python train.py --num_hidden_layers=16 --hidden_size=192 --num_attention_heads=6 --num_key_value_heads=6 --head_dim=32 --intermediate_size=768 --vocab_size=8192 --hidden_act="tanh_gelu" --norm="rmsnorm" --norm_place="out" --norm_eps=1e-05 --positions="rope" --rope_theta=3070.0 --rope_fraction=0.25 --qk_norm=true --attn_scale=0.177 --bias="none" --tie_word_embeddings=false --parallel_block=false --extras=["some layers without attention", "local attention windows", "gated attention", "value embeddings", "an embedding shortcut", "skips across layers", "capped logits"] --init="orth" --init_std_qkv=0.0278 --init_std_o=0.00491 --init_std_up=0.0278 --init_std_down=0.00491 --optimizer="muon" --learning_rate=0.00987 --lr_mult_down=0.7 --beta1=0.93 --lr_head=0.0113 --max_grad_norm=1.0 --warmup_steps=0 --schedule="wsd" --decay_fraction=1.0 --decay_shape="sqrt" --final_lr_fraction=0.0 --batch_tokens=[65536, 131072, 262144, 524288] --max_seq_len=256 --doc_mask=true --train_tokens=631300000 --max_steps=2992 --dataset="wikipedia_en"
Each number is 128 + 24 x the weight over its row's rms, rounded and kept within 0 to 255. Layers, rows and columns count from 0. Numbers have three digits each. The size before them is the row's rms in percent of the matrix's.

# layer 5 MLP down (transposed), 768x192, rms 0.017, rows 157-297, columns 48-95
105:123129094117107132076098116114167135078158134151146125150114126084147131154128129164127135108114158149114177146089157110138096117109139106152102
095:083111101169130092114116091137130142129174142076131144120161150136138132139159150190124142113120163114128148140093181106149087125126113127140128
095:085168083175150106152115084077136174163143123126179141144138155103146148111141115152114131139095138109123128165152108175144131091132134101107129
102:113117136133190137131149178159139085133078140101117107106159137111137140130138112158105126124169107148157135134117150116150139142145197139141124
098:129160130130140086104125133113145154157120130154134134132102149117155136118123101147133102120110089116109104159143109139119135076072175139133104
100:138159142119107088122155135137145161120099130140190136143168120110133107137160114101153159120138134147138144129129097154130149159147095157131146
098:125157125132142128111143185127108106104180111109115113118151110134162126125129129127137130168107152107140146146066149085126149127126167124081140
110:121123108113189091115100161123116140114124151140128101139147122147094109070124117052121115133135112119125145082137134141135161119151118080097104
105:129104114180139159098141123136142133107125136127139147118162087127120100180135127111105139118116127078105194155131150101115130082141142151139141
095:108156128094162121161072166177125122135173116108139123111118143150141121149165131154143132127147146168127114156106130099120135094148134114143142
106:144109153144138138099130135124094177081118115103109148142148081088113142121147118107148131127118089138145149132155132148134060153094124150159123
098:123130103142095122100150113132164146130122113121162098170103102091135142103151109097171066117148127143114139122107129123126140128117146110111143
104:144128123155148149117179129148179145121124121174130173141141101128097108113147130131112145140128117198167108120113115090114135167114117128131186
095:117102165154119124126125124166110159111098115151110131097141136109085130110116142158126116168134120119128098120151148155108188131136132089135155
123:114119140121114132172101143163091128121118128136108146157137160145149082101148133148132091073119119145154094153115165117129128133127113084155090
151:160112132143110138147116148098109149111090160121141138103119103123172134138084115093140141168124103143142116155129102080153137115172118123089140
094:147134136161103151120123153150143149140113165081110128122147144081108128109163108116143130139144124122111100103149145095123132093134134161119202
097:151106084154163128148128118109110121157142112152154108100132111125138113143144202130136141072156109112073152141125178130132140111112138137153134
096:120161110115114152107103110105126160124178125145129119118145120145097076131096106099123151152155155081100157144145184144077138111150135118153128
100:146105128086120171117146099111127156172114134137135117150189144154146154098157144133161117136117145099135119089117118146102175102159110130155141
099:110115125144132087122116122172098160125112114161125106142110164131153130133166088093163140111139142123124157136152126144119138185135094141146105
093:111103067148060153122155135103130132158145120121110110125147095173131151095116133136148124114169114134145125127168128136097130145154146137105101
095:176127131136105125124090142117051144103110100109108135143125172147162138093149138148122109153125074130121111138142159144165101115097115164143149
105:122139122128107106145144112140119124115103145118133142156135132093062104112093140135146148116118142116103137125149126123140169145083114119147148
086:139113166111134109111161132113156103192117145141122091071116126162146114111161169144143144152116093106133128164150110118136122129135131121115118
094:102096140116171133104141133126116124133175094085122133062133125150113146119145158123151140176149104147174119103115177181126173123118119114102129
094:130155111132099097101173178081122158088125079126112118117125125092121129076164099120117139106111099168146087110143103158166104106135138148126114
093:119119172105156100085130124114120119129139132103104127124124115105157107106125118095100121110122118127142115109104154148138140119083156143154126
099:071121110074144100144144136142102097122125110140143151136113114085133119136145095133110133121137164154147119121160152097096193166167173139089080
106:119155150079135148129136094132108133115131127107154124151128117164103126109141169102159119172183142114128155088132124115140134150127147145129147
094:109139125152107123129129113141190109130132093139110152140137139152113126147155119124171183098122134110141133158105105130093181093155131104119127
092:135141149086115108125104150116096140139150130168123148120139107125111111121090128128087164145162185146142070139125117127131146140165151107083091
098:124111138125116115151156179141098186116162116138164102112120121147116083179157152106135149091134135089122115112145141150138133114140104152098115
094:086133138153127119116086148121136163125116137136175096143140102141160100157099168092124127105116169133132129113121137130158135114105158137141158
111:182084125125119124154112121153140165161085112134135120110127125147105123138102131144149167087149155112150095061124120155100121148129126118108106
094:108145122178112143120100150144126137157115121114137112121142094139145119080134191139129128153086149113117127139174136145077151076100111090162106
155:108125104120107107118139156146096157127156107115125095139130124157131144101135134133142114118167124138093096096120132159124131138140154113136069
097:114120130125135132124126140087139098104117123132105133130124130108097080135125142113079109134157140166146112117176116116143115120143078107061126
097:151123124089139153100130132128129165106102143173124091149056157135097172112112117141142149107143105103149128085116114150131117167137099142135086
107:114129098135081128135125119156104097139135139123122123116082128108106128119174078090173096092119136129128127102142150138102102095089135095147129
103:199128140149119153156096114177095135109094082102146146100103138123137129135125123120167164155143147107148101171140146124122140155153083153133112
107:096113133158128154129118083116160122145104130137126113083149165104126140100144117187111187130136158140112123138107090103143149146111119127121123
099:122141107092126130107129109118085141152112128141107106096138125130124186103085110164102088144136102147144139120143186099129133134162110125096080
099:165198114115142143160103135148109135125125147150156098148126139144123158109173157131133167090086120103105154108140143139150143107130122072106143
099:101097132161090137077139097102143143141132141069141121152128130158132111117107189061135135159114131154153144118136148122141132154123165118081123
093:144096117104175129101145177167125102133146139112159153127164116125147144163113133116139120119099109187131137131109117100131117167171104139147169
096:147137094118098121132088133139160111147085121132144168122091114055107095125166127108121115111088086137109096137114136123140148113144156109118117
098:101131173100149064165120133158126128117144116112117162130125150154142069175143131170115124099152109141157079137118127123137130135153137149131113
092:094167115116161166160128154108081090097137104164130125101099110104110110087142140088144142165139113157126088176126084154119125144124117153142152
099:082086188122107148161137123120125098137113131124102097109118158120131127168099140163114134129158087116124102146160090159112138120140125136114159
101:136114131122138156114155132130117098085108103118121179116102069181151114131128157120162122095112146151195095149129140136147107148139106126088167
089:086119130103163089125122166153133098123139115112110145142105152143158122155103124147150058096132163093149110134166121156097120153090113184142095
099:164117142084154131101108083162114130136083097123169163099155116127149097136133146109113153119160134113135195137126099124139138160133138115120116
112:138137157164119134181172106134191208146141132137181150134113134130139142147153145177139124068137169105126152147126137108134139158123142131127138
108:160125076146128078146073136092120150131133147171098160095166126115109076109100118150171142155061122131125102145138160099124117124129123130103131
093:127100127147117145164129127123118124149140095161109097088115146146183135109127112158117122093129113120114116130162118088120097074116148133129120
100:146096128140089137148128108125139157151133145148119134147142102176071146176151138108109170112109157123099139099166133161144105129144147116117116
100:108115129110124152082125124136124150179127111145156135135145122097166101122112116143056142181138120138129106130117083120120140126164134177131100
110:135132098131143110125117120118131129155127086125105110122123144100142113123122149148188199142095142168157089088164146138127135128110068118157144
112:128158126110141077096108127121164137168131079134147113119126111116109126173140109119134129160119156099123144141121154118118130110145133140111137
098:126113177136104120098131184144082150143137151125160141138151167109138098102105133116126153183158121141092174111129118124106125161138146167138139
103:114135110105160126152132164118124166122144118172103106114134152173138152123159158152114115149122083161127151111107144117090156115134108156126152
103:181084121175110123132085160120137175148134110161119154114113147120106108097091108166108108135133131107146112105109137093099165148142147109148146
101:150100115131104137095087116105128142175151135101127112159119139167161171105114156126109167162088151154135138170133099129114151103154136093148072
099:098154112092144113100094140132156128166151142151133096117133124123124125138105158122148109124131136127113124178098121071106131093139119127092121
094:134164097121173128178136126107102120101147144111092109111119130126098135104133118098178160141145111150136121115134138150124101120149093125062126
095:112166157087126147164128163108131125166142117112095116152116203115146121122131119120093091158121108145093105153140170157109120126127131141109122
102:114125185176114137113123119100120129163129111148108116099179127138117156094178163098126102158099164119122117113137112123162129128132168124127108
094:126117148160133147075094170137108117142135142085087128108177085131124129136118088120112103119136155107146145127146117087148109168107121143117120
089:130128130120159149104134159131132128138126123129150096127123133088099139120099160084129098125157147097124107140109129108092165096096089174123101
105:126157116115149138145116132192147171107154103134174106148106146094122116136151127097131109115144111108133143158108145131090161152137127109153123
098:149097182125115107141148139110145146065109141138089117113133107190108111134116112149134133197104110166127120136123125144142114141121146128120112
110:136119107143161146109096106142136157099151118136157158146140131173124097147142140082145126095154098113152151154072125160160130118147097185154156
096:110121133151156148111141136162145159099098124135151151152132141164136146086134099112128161108194112144132084163106121124125147178124126115139113
103:119181098142131146124176124158131128126141075122136119096125178110116144120167111132094120126146141089172156134149171151154116115084167147141169
100:110128117094137168132085155034083081150143094135101121109109132125123151111117119100146081148123113136126094137159159140113082168105112133125175
107:108138146109134186119146134124125121115130101093101156146107142128166126129102128140101155138097119153150113153117113167138139124128140164138160
097:133134127122118091109131128077126178145127156109135132105181116104129104077113154110150103109085126140146116101099144126146143109137162116111117
096:148119153155139161109098144134118134093178087120146148152162142133162106162102113164093134118122150162119122130131123143089149072139152110165145
103:127126106129139146187154181142105095132120156126165152132109146134090125118154155135099088109144166099112133139118157157161162123101131162125092
093:107118098110123138116080180099127152130120151111152097122137129168118090098107140164146147093111113119138150117126124133113122116151192113119132
091:155134169092141121081133113134153147115103073138127145125107138068119122138143142103113128130105096131157132126065120156099137129110208131111149
093:116098086103137111178128121095136160121159123134122141156119108127122140138139132161194114090079140116130133149121088114114087143116146127106088
099:095145125113106168162169104129137131109159139108140141090103108164123123100127113065150111138061123147113163174082186091144130079136148099105126
095:144169108177133107134146143138089148101183131125158098101145177147125172116131138124130129077105087108124108147068096172129154127121176142135148
098:098141145143083157143143134138130165098129141093099115136142095151128137143136178098085149097108145123146141127096110101153101100122151182136106
094:159148141152127144119092155096086097139096152120139141130091159107148126117126088093106108143109110121083116143084126099167096153094129097152089
093:163167124132162142137062180123101140144107102134148148154139121136164138118137106155097130106119115108071126145113125121107108087153102161140140
089:092127109147117147105139161128092111069136141121103167129179149130184118100137132126125123133157147151133151085135151076129110154152073140131147
097:172099113147152118150142171129149135141144111129128104148126097114129118135173110118104110079120066150143147140124153085146130136125099132095083
092:113155117137113121124147067147139160138111149136124134129137126150102161128091120118106148152160089096147073191189134126140131148084105122172086
093:140083129187161122126139158141139087089085130116121102135133099116131102144163147110124110099155177143128100098173115137154094141112096117151115
108:135139134129112151148104143157132144103132146087141149183117133158117133130127187162084144126079159104145170139105159124122167130135110110180145
102:062160117128123076147127124134147120065128060189119152117145128142110133101125093114136149136143089120120152148138159129149127137132107136131154
095:098159135138110139113132186158137104091126133132157094184112118141127134118174138110128080119104110148131101118128127129092105153108094123117150
127:161135130159157115130168075108133083136123126113096095149133118115164185151140110103150112203129123129138132114102154099153128103106131119110149
090:123144153148155146113181162170105133133125133143129102132160109105120122097114126113099133137168132129149121150103134148104119201114104148114102
100:145094084126136164166139129145174148099125130123126144105169154134097099110124111108138134120115127167141137120132139107110116121128115139116105
101:129122182108178110116117139093092082106117178096163158127128148131124103152129143151129156159169108143127097110125135142116102141154077153115159
101:118142135146102105136130138173172118131131137140129106133157134128140106163116143167119182128133137097111113105087079090117143094140122118132122
102:129140120133136133122162100094113145123150150135084109139118159112132132125141107150119105142167121114129144133124103119084101094125129113117135
116:127127177142121155101126118151143110118130156135157116156119051144138096156145129098116149157106157135140149109150148180154111149088114116153092
106:150140118155100116078129112109101123122107119151130151096098079126095098141141137092150152119108123121123137096139119155115158130134134110113142
098:126111111102145149129170153098117140172121171111091182129084114156125146101125159146145119116122121137190152144137143161158130142166123106158175
118:134133164139115131125115123121083089081136117113136116131136113160132129109143116133131154166113076139135112107113130117117087094161121157147140
101:147118156119112128097121129128180162096136130120151127144132179086134129135123115108133120074134142156134116128085136095101107138099143141136121
106:104122114126158110168138153112159124120126127131131140158148097110112169150143115114142126134119105154147118109081127118161161145154127123118115
095:127106160116130165151124118133146121174151101138133159094123172131126128149093117127119114143107156139143104128124107106139125128119147109125178
101:192105113085119127129152185157099086088147129142114116136165111090114123160139113112099132131122154155137115087145143160110181109130114118158123
094:127092119115095099123116126111138152129158135141105132129139119154124082103123178128183086127141130106107162110125134137126086115089114124119148
096:109166087146107132096113123121121147087116135117126064120135107129143116132157086088169114105110133122143136135155123135103111138126072131140152
101:077115101123162103181077131125086143105131129114161109113125145118175098097152119121120162131132115166131154134166078138107147107106160116160176
101:153118093134129140147122153128167136101158186115118130135142118157104138156085108102131126137121146136103171145094145134110126162153097080099114
095:132125098110108170113140101122138142164136163141165150111149137175103156124145146116155096156131113151097106146098105108108076115160145121151119
118:109101161121186124144151139073140144083109106156165113124126076108126150118131108105113107121109114131129113136113137169119117116096173108162082
101:131120150076164151161139078111104129157131128149136131133126177133102159171120128133149129107175127150163129125079116114120117140146118123163153
108:131138103117160140145091122132132120090131127151125155153120110118105148153159110123133154152114139116131068115101147079107113194133121156124094
099:146126139138055116132147089078111113097088094147087121126106119106128113140150098086154164128131188134153134085163085112129106129089145139097098
102:109126132152123095101160115135136152112121129091144080110136120077159124130138113136124132143101132105133085173141120093114098156145150153084142
101:162108138126154140122132115132178189171135099099159111145136147143135118115128123072112089081141137097127120144125126101091138117103086107119119
093:092116116081109109146139076136100055119137112114166119151133109122139143131148143104142134099153126169128149109098153100129122135118113128151135
106:141154129152141119075124160152134147170137106131120145139110156121144154106131121084167103130094118100161078140121122123088111138109127098140136
094:105133132138111109178126130161147136123113115089147109139097132181109163137099129101082116119121131153123143086144122134126179124083105131126140
104:127091121127113083098134135111122157127095141164156138151126075129114105144142134135112105129160166131139124130121139126111129138115081083158163
094:115163140093126129118111136131130148083149150132111100145092135117169144153155131121111118135152139098105195097110127119113182100105174166087102
108:148147148124104127129137121130107183123125133093174087159114105142108137165150152134125134146170111142172107111150141162141140154140136118115115
112:127126124105140130139139151123143151092127075158096103135146099107110151134121137137165128138119106101146142142114118141127114090124124137156159
107:095183180142108111124137158140144144138155088132110123123145134136114118152112124120132134126143133159115118112144142102105121161137122170126149
098:133105138091148125128164115114141101128104138138121184102122069126127110138114105129117106162137117106082086076134145140117096121134099150158082
098:124168108119095098114116123132145108120127125117216140148104131110114104130149137121108140117092151157117159140115121125164126168113147140138101
097:091107128126150117118137136124079133168113134162142072132139108104167106156163145133109103106107131141132094118077113144120133136095188188110120
086:075152101135137143165141109134097139068154150086150111145097151138137177094133149110132146105187134152128097104097095133143082115138147090139154
099:130099145134149113117128158160131149121136097115115121143147125157136134165158145093127095063117151139148114157160137117115130093162147108123135
093:131158107112121120145129182097121116113151115145097118159130146115152133147085124139135177138136145110132120137112184159128174150086133102141080
097:150101155091111159155133159108113106148130153146095114149080138092190115098120113151145145097143077130115147106118152129117130117192175107156158
101:156112132135114108153099085140149114161106120126127132124143085127147168155115136082121117135125153132129137100132115126135151167128152098132119
106:166125140120153124153085151129148124149147148182101121085123137158148136137121080168156162129154099130174171168190094127132144114131154075107141
092:091126123150127106171093106093143136125103070165085145119111156120166121145111156128098156102109165085116160138115151136172134134112176106096134
112:133134129093105136119151169185166134136119113149107205150109140082125140158141126132122128132170122121148085146119098128078146121170128158095100
092:084161132088129147110137115116133132140166104104128137167154111144124100113111116131081135091145153136137152150145098098096133163136130128122160
092:108139138134100113101128126139116100138124141107098157064145111160100077140097140155117123151163140115083099108134107085128103136108114131165110
# layer 5 MLP up, 768x192, rms 0.0952, rows 158-298, columns 48-95
100:135145161105095144112112114139149095111140128116120125138176133140163160137112129107127158094139086095110151105099107148130113140137122148125095
113:139095123137118102123122115159116120109135124152178159105128134124124157172128141098115154142103144146117159090138129141154068137134125148148105
103:148099140120168116136112162121118086114094121156122143118105136136124126146115081158155086109120126117133163090108105110140107042136139140168130
099:136125090135115130147117126131128102121101112143129149097131125142139130119110163131152112118129148142113129129167203141100098112179121110140108
102:146164136136113108132069112161126106131153117121113135121096123092147122098080158095134092108061158143123122120165153124074125135095117147115103
097:106128133122092139084092143153118091106153083115108129101166089139136100132127135143162109103166110156168132130177093101122136138149088113123090
115:159115108168153128149133094121105129155148089118132131133160114117143089135120153143147162126130121122153107144137104131120127166149127108133166
099:127153099129104134161071129136127172160146088141128118148109134136097148104091134162162139147141187145122109079155121124112123137142138163134108
102:096121121139089115081107122119120108144125133152153118131104096118125130134089136090097156096139143092098133100152133143132142160105113142092110
095:130153140139135144092141130126148159107127147154106153129139112098144121133124121124114143169101130113150100178185102133158136125124112172128147
102:112127151166084093140139134127110124093171120122140098130125134095115118143106179196129130115113142158151118112119100115133073087128147131119156
090:121123143135125142136108105159117094110187139115128186102150069137116107134134141132087125131126112099151131149087181158142134128116151145166113
090:127119163117150132155114169146139130121137103120132127080112151126112139147139128125112134113098128134120114119129130112133136095094086123115143
096:161128099115100149132149134103120114150100119105085134168124145102165118115146156157186142137120152100147108158116154109186092129149124095159101
129:165145117120110162122106129129106123132122146127115113145130096134174112146058137126112107142112092100150149160103100094176164106153110130087168
087:128154087139148138114123147092127098122142115105142179121156131078070142151112145121158149123148118129130155152162113152106091128115116101137121
100:104138146152079135129098157130095131091129135124139127150152128097106150160142108160099148196137129128150114153114125123142071098120164114128153
088:115109122131116098129141126123128090131159171137097136117162187118153127124148157104147141080149141150136124143175093129114125148087175133157135
092:131128124126114117128113183109125110109087097113093142112142095090130066090102119132102144112144163107153115129138118143161137158109113116163121
104:171116097125162155147133114152127119130109095138173138108163111088132148127105106148100129132117141126126127109122118128165143084133169150129140
094:098156128146135133115136154149115077098115096112139139145074102127128105080142108104158106143095147133099123126155119120133147099136126140127180
094:099133106080107119102119142146157121126146143112144084145162085110137120118138140118091137131128134121129149135151106098122107137156098108145145
097:118082150158132123138130127188122153102113140142118122089167105121145155149116117108168093143122104148097148103164135114144110108151155147154102
091:141125134126132099111120116117176075099130159092151114128168125100099145119126081121088119156140164105120220124158112128149138134105137119157138
096:100143105124101108160112143129143113144118164187149133159128124152143092157154129153125101105079108129137127069126103122092129151144112133144133
107:154105139151126129075165172152087121145141072115134109128156103120108170113076094156105142148108144120111107110103127128116143132171115096145132
105:183102146115133176102124153125119119174143159113120088104179151121139142131132113175094121105123130127178128114146126129192148150129155122094143
100:125134103081132128138120105141097134134157158152159074117116136159110129143134138171170120127120110112137159129109107150161072101113093116175162
108:167120123142177122180124129137155113158154122138135121109131120133162133137159128122114118079150118154101088148143110155117112142129121133152096
091:088128163057095100138146073136131115139139141123154136116114109115146146089120136122156128184092129123121149108101122086151109152121149116114096
100:072151105127108096138158123110106127097135120072114149128119110123131140140121143151113127105142104135136170073157126137118131092102096110099119
090:091105165119120105132143088131139103175145158145138125109148169117188130121101133128109165126117129085082145162119120137130123115119119180128170
104:095129146109154101138146092110113127129143088095114148179135164114111142067120120099135138116154112128149153140139141112161168140125097142094107
105:139126152167106101097088177124145098141149090130100144115118099099103131132178141137112128156087106103092124129125116126139148123135114145162110
100:132089134123140160156128109109160092140154119130167140122124128109158132144136136151164164105150129134160139124152142121171106164140078125121136
126:105151096104151109097122145116123153081154116091134072102121136146135136134159134184109152157165115131130123100159141157105091097118162122144087
091:187107132124147140134144089155132134126141102124114131143082131128156140174147149104113112129076126098097135177136171113132123125162137123111132
100:148104087103116113135106156126078121133107164141163113153102127151130128120125134132116092141136072099129156093113123105107125155144112088150093
099:149114133160129146135124113132087103121138128117115178108101082136095137121073117120087163168145111117170166154132125126153121126116092106092134
100:161140182132126149125142138178101154088126108080125117143129155153093153139133156141116113147150127083105124116165096116155104102150104144130155
099:133152126140145129157096107110104096126145117116168128123120142085155150149104093106099100145135121124134171099142132170138111091142148158112135
104:154145149123138101100139087138114150079159152118097145127153121087126124104134135154148095112146116136121101150152146118136085184136082113150172
110:100067174132149114118154109112163107159109147158156161127173126144137089128154118097128093110147119161162122105157059134159122135151153145181118
096:131179086107087106097137168162108142095132152159112117097104147101129153097129149135168131149152101121118116141127135102184160097116077085128156
100:125119146152148146168121133171090150156118177087148127144126154141128091114120147080141127118161182116128134166117137089110104117139090081120080
100:098086128121151162140175131152100141151163105115121148126146114128162157133116131109124122124125125095134138101130157143086111134111137095149122
105:123119114103144110126138087110074127148148138178118140112132098132139133111154142131176169139102153123127184124111123118135144078090136099119108
102:120109125113075148098132130115132129138109145099164102126124168116125167154134171162120148096119154115091131127134133123152136100085123147128114
092:115154105138151165133124140143101090131143109137064117145106153144155131136126096101110119124153138138110179130139115158107156135132105162149125
100:118112139146128116094174139182119149077074124133087152111180106126139160129141127146174106159116167120139083132155112152141119163087161182145105
091:122094162123102177147143126111147133165133134129143140117093141115121126117131153125122183128123102147088133088126091089134074060123131105131157
101:155111112157140158165173120135159157097119148146153119112115129130112166100111157121083096150106171142115116116091145126138120114128129132148139
121:081116099137097134137091130109100175162144113165150132116156120129091114146125150138124156095093162138148190156115130103171127138126129142133086
104:157138175128103109106160168144126116112144144158092105131078140136184099141103094166159099108140100097142133110164133090123122123119131104138129
108:106147135132143123090138147131153133082093139157118087177129106107140113093145129139102120146077141147152149128135123108149147136125124150149124
093:089130144140127117122136142113118093091105150144107137104166102107127150211143110127114146145115120168139104156112128113116128175167144125133114
117:139105106173122146155121096084137153121152122186101137140136133154126156105147127170137139108109160138125122133109144087142150095094130131078095
106:102131104126125129138131136127121138151105141151097100140123156177144130171130141095077158160124126135143115086144129088105137131110097085130082
111:137100132205143123139127108160131119165125103167111126114143135122098143109135143115075161136102117125164139101129097100143162072132120166180138
100:153139146119118100146127138162100120144141134094105192141141166122147097120146163127134120136116126138084134140156166153115112117135150096153164
104:132137127086092124131126110155126130112124115091117116129132101128121123108129151117125184127133157114093106145160091177145136113137147163140144
107:140180100099116132156118131133137099150133146122129116138144111171131164147146128150135150165120126123123147175130120098112103096106099146099115
103:140186148119150120190192151136167103131141140145149119116124107116160109138117115146112093120181122107106106110112120126149105138123104150121102
098:103144150118103130154169107131128123120079135123119145089108158097127135114137141142115091132183115164176180102126109125132106111123125155117155
092:120082110156103099110168118103118119085143138163105106147123116104130139152164132145121125168106175107140085132091150128163146095128128114168155
108:123088140158175154120178117154125155188124132143167142171119115115143147098153167107130139120113096130158091118141125099131114145124111087101153
103:133148145148115140132137096125098110154100137142146111118108142126135152106113135120091101138142159093131109126169102117137147133120128103144085
098:121117120156125116127137133154143130154128153148109133132172115102104176118131120134104140106105099071130106088144134129179140147158143141152134
088:132139101174068103160106160128143124147143142120122118086157111158147105131126079145123092094104112166105149132161136118097139151187148112122171
107:104140137147106121158103157075147101149166132145112137124144111144145115122102149124089131158111157113151147099140126105106115114110143131115140
095:157105092132131129128160070152140117162166108144149092166128142090131128124131129186118115119134116145114128165099165090113179101146145129173126
113:158111093091113130130167136102132095123137150134080094052123149128124115084107115137158120150094116131109101110183120123105154121102134094118146
100:185077076103151149137100133139113123173156125120150073103085119117128136159148175113137109133101154137136181096125125144121086097119158144119155
093:105119115133115084109136129087128134096126106127165145157145197153136144134073115122118172081136137144158158105139083153106172113121185158114104
103:123107132105159123137161114164148130113158140114133137115127125129121109142100143140101143109087150113122125106123123095157110091130126118126135
107:143160149114136140117085140164115104092166103128140111174130168112153131156106142137146138113117101146131137144124140122135074126105148080154158
102:143137104109099160106142125132161130087155169136111147117100143069091098105107127130136138144120149156144140159158132108119148132133132134090089
106:121132105094134114116160139180136088119144099096136139148128155073136112146118115112140120111151109151140138156125143133158137122146152115134155
097:121131125165131168136156131121118113132128086149143123170131122090124074157164170128125172137135126078132112111178102085159115097110151149143141
099:111127162189112096077148116142092123145167116151163183121160135101144154181151103101133150128104143141100098108126110132146134128136089171144130
097:138111141144136155158105156142120112142120104116150173113142109100149117118131114154134138130102115149116139133129170103081109135169111099119120
092:135153158125078109088094149139127149107157123161140091122098073164113116167084099165106121107122104122129168127172160097149075104137121120145144
099:110153090116164082122113141122127173137174140113101088137129153115174100143087155161118175151126132139114109139118138137133166148150134129072150
100:174157110118150145075113150100149093119125109081152120111166163161153131133148119181110134140149139104127171086121142155135075143134170137118122
088:153137156110110113115137101103107080167119136174146125128136156130141138123103071137139141155132126157140120166119122126099163122168133106108141
093:119136136149107109131171142131141135097128103183113148098109125108107115160146134130163139112149151142139128132146110162122104102102099118147136
103:127116132148180159165082114108111137123124091138139153155119107129117110144091160127138136109103107071135129158088132135110158121104131165118096
097:149106158142156114107114127155121133120090112110127109123146093144154096148095139130145133135110084108124130125099176130155096068109122145162146
102:127144141129119143153112113160099092126142083132133157119151153130122096094113140167124152134125087192138109139133121140131111080149100126134140
089:118125163161137148150110126118126121090128109116107123131108123128124111104129124121108103103125168129117124109128120106170095127171137117077184
092:143122116140157133106122113145106112121127138120123131140114135121094132139127164153154123142147149164085096112130103125164124108118148090160118
105:092173123134113145143123164155143125124146074173119118159171169146168112143121122149105137151146116161124107125131123113141162091131168102106107
098:105128118122124162115130117104095143115131124163131076124155111063097087137153165117095110130129115158108097114102143116104117133098108096113109
092:126180114140170159087095112085136137141144165142128122152147113131108163134118126148081090141143160101110188107126130120127111144139129121117147
113:117162132095122144132092159178122174104166125150169166115138131132109098153079118170097160095123146152137137127143099161148143133111143144143068
085:108139144107144091134144136103145157106113130107116128113137198104159104144137123139132120111124103138097128116111107109146138083165135194150096
097:129107151080049118149132084150146107076126123136096151160166138104161107117106149164099124069130125109160091071123124099115132074133145124106113
111:123109189135134148119091128125109105103168121116148164126114102090170108157105134115122143094148136164116124092144152159114111128142105173169169
103:082128144124104100122122134111106136165142132113134141096107102115145132085156140116128121132132102125101153159189122178159132131126151117148109
106:135132119092135144143132112162102131131123118097134110127150149166108185113106147150112132167133151117098147101161101149121132106127068153196156
119:153112151107138142142139117143122131114168110124144112152081111134121133085133132118147109135141133159164145090117130092147111126128126128112141
125:118131124124157141158118090103131081132142098120152104111098098154128143111099158104124126110085118119118132113150153106116105106126130096080096
086:114104121110121124149102124173145155103135156112157097133112168152102122078148138135163100172115125167101144140160097129166200086137139119122129
116:096090164095128122082136090137069102077148099145111143120120105121116098157106114123129123144104070160155147101131171111122109139134140134145122
096:098114131134098141118157132152171112163145150111081137110122129141107113147131117146149071132149144125119141155093117153145132127126156115135155
102:122114155147134116103164151078126123130127082117117162161148094153144104131136111136168117099171174157131129101114130155168111096077131137141108
102:165073106151137072147166148107101104091109131146108101137131114125156116119149116135145114144154109126093142134127149153129138095149101184153086
099:067116168171125095102139129120128114137114167092148143108146145152124146081083116147122135171133112158097122128062102082157092068116116133104144
093:124142130115148162146140142118168107111164098129142126193186102138125147166098092127124128123145183149143112133130132146122164134164159134088130
101:108109116142158154149090090152171147134121083103136146126096132143120098091093155137125147151119161131099137117134180127136105156166095141132089
101:100147137105122129113137137154125141105122117128100136131131136108127121123140117132140169092053148085131080123146118112139157143108123149139151
106:160157118081157123133145148144130132112103113147119138116152112118104133136136128136103134115153126118105140126125111148141112120125070089131087
100:115159156113129140152096145177137143126105148119076099157100120070119131154129103143086108143153145086147123074084121160094161088112098136114112
110:113131164132137126147082110050110094131116097101158110134155088109136093088170122142139152143107073110156129123146120158118157132172168110175134
092:145138133146113104098176090141151095162151115124102148138113107112143131100120123083088125137166107084100123123156103092150134096135110124097105
095:104135122123094088102097082131112109098083121126106122106135143125148168111097126137126105104096127111162128148164108113106156139094108107158131
111:090132168125120155098104155107123096176127126107110171137140106151122119111131133117124116135132129103131104109100150158153118139125082091120112
097:116165130105131116124135122106143104117089161158098153157108117152123120115154162131156160162143136148125124120115118129139143121126093131161106
098:072129090134124122101162131144132089130160145160130137102144128122136151117138164138074193139086100173127142135134104108147076147141138142139132
096:118107138141174142151131117152138157163112095115129158146120126122131099121127170113157097126089148138150109070121112165128059099129093157111147
105:107131156126096103110111107119115093140137123101137134127131086076129105128081124099136090138058146131180081130089124112112136133128120112150129
090:101131162125132119150149096072149112113101119115125122113110137103139068140087181125134104125114130137128059144106111150160128106152121090154149
106:103124131128147150192104153119148143090109128131090155115155103099130130140154127134118114140119143104109132113170165097140139145123128141116119
100:134104111145123114164142104132131134154079105112157101157149137146130121139157099136154112098104114147105117119118101115107083157118128116161136
102:178123145115169149135196120104132163117129095116126095128117136132135120077084156142114097111099127111147113123108122176126138163136106151112123
100:120110100079088113078131086119130089129114135085123147140157139118114159121126150116170066143161092132129158108123093135132093145132101126143123
097:094090170151138165126102111112175144123150095137089101121140112116143107141115140137133116122121146148163076128101121099109109083143104099145118
099:097097128089129122148162133145125138141090147126112153158124087073129095106135080130126135137140133159112106120097142190160163104156115177147131
100:136121101099118113123141115156107173151131104091108145114108128128125124143100132155101158156119113116135131109128085132156095138152146118118114
106:151133105099137162124131115128123110064180156128125153154107178126114140093130148097145133148124136135091129145182161093115132148108124127147147
088:092124164125088079142085162120152084106121163120118137147162098072090117172080145132119153152109175143148117163171165145135146163101117107112132
096:128130160156138156098120125143106137134112142152137119136143125070126168183143117133137124178120123111105100114143116139108091137123116119102117
094:122166161113112135113122116169144119137157113158170116140146153146075140150147176121122109115035150157181136159135128121170123094129148137117160
106:090151110149139123168113134130147102136155100113168145151091144146142150116170125131142106143137160148116107118125135123092143127167162059146142
097:153114136174141126135179132105123131178139112124166110118169094128084153109116158166101129154136141165156137095149150124115126094135087114134136
106:166119145133148106134118105118088157133098156143103101134106111147136131135111146110131166154123137129110105171122121143106142104132143099133095
103:159104129146145134075181146137134161121125177135139119102136169100084130109143150135152127155128089110152137132114119119121098148113099138110128
110:123107099070112115135100123124147095138155134067139124111144156122163129128123143115086137078104098103116094142117138160133135123147138126164084
102:112127152146126131142124110121132125141155132166106109142113137145144119120112159148124088130111137117120129142098110153113127106081109113144138
093:146069113124142153125147087120114105128130105146139092183109103116131121171116100122118142127124133120074130084132149151135108147166162129113088
108:156144087119113127128132086135097089103152133139165107129124095111182096156116164096123123108149169165168104172135135136086137102126137123125075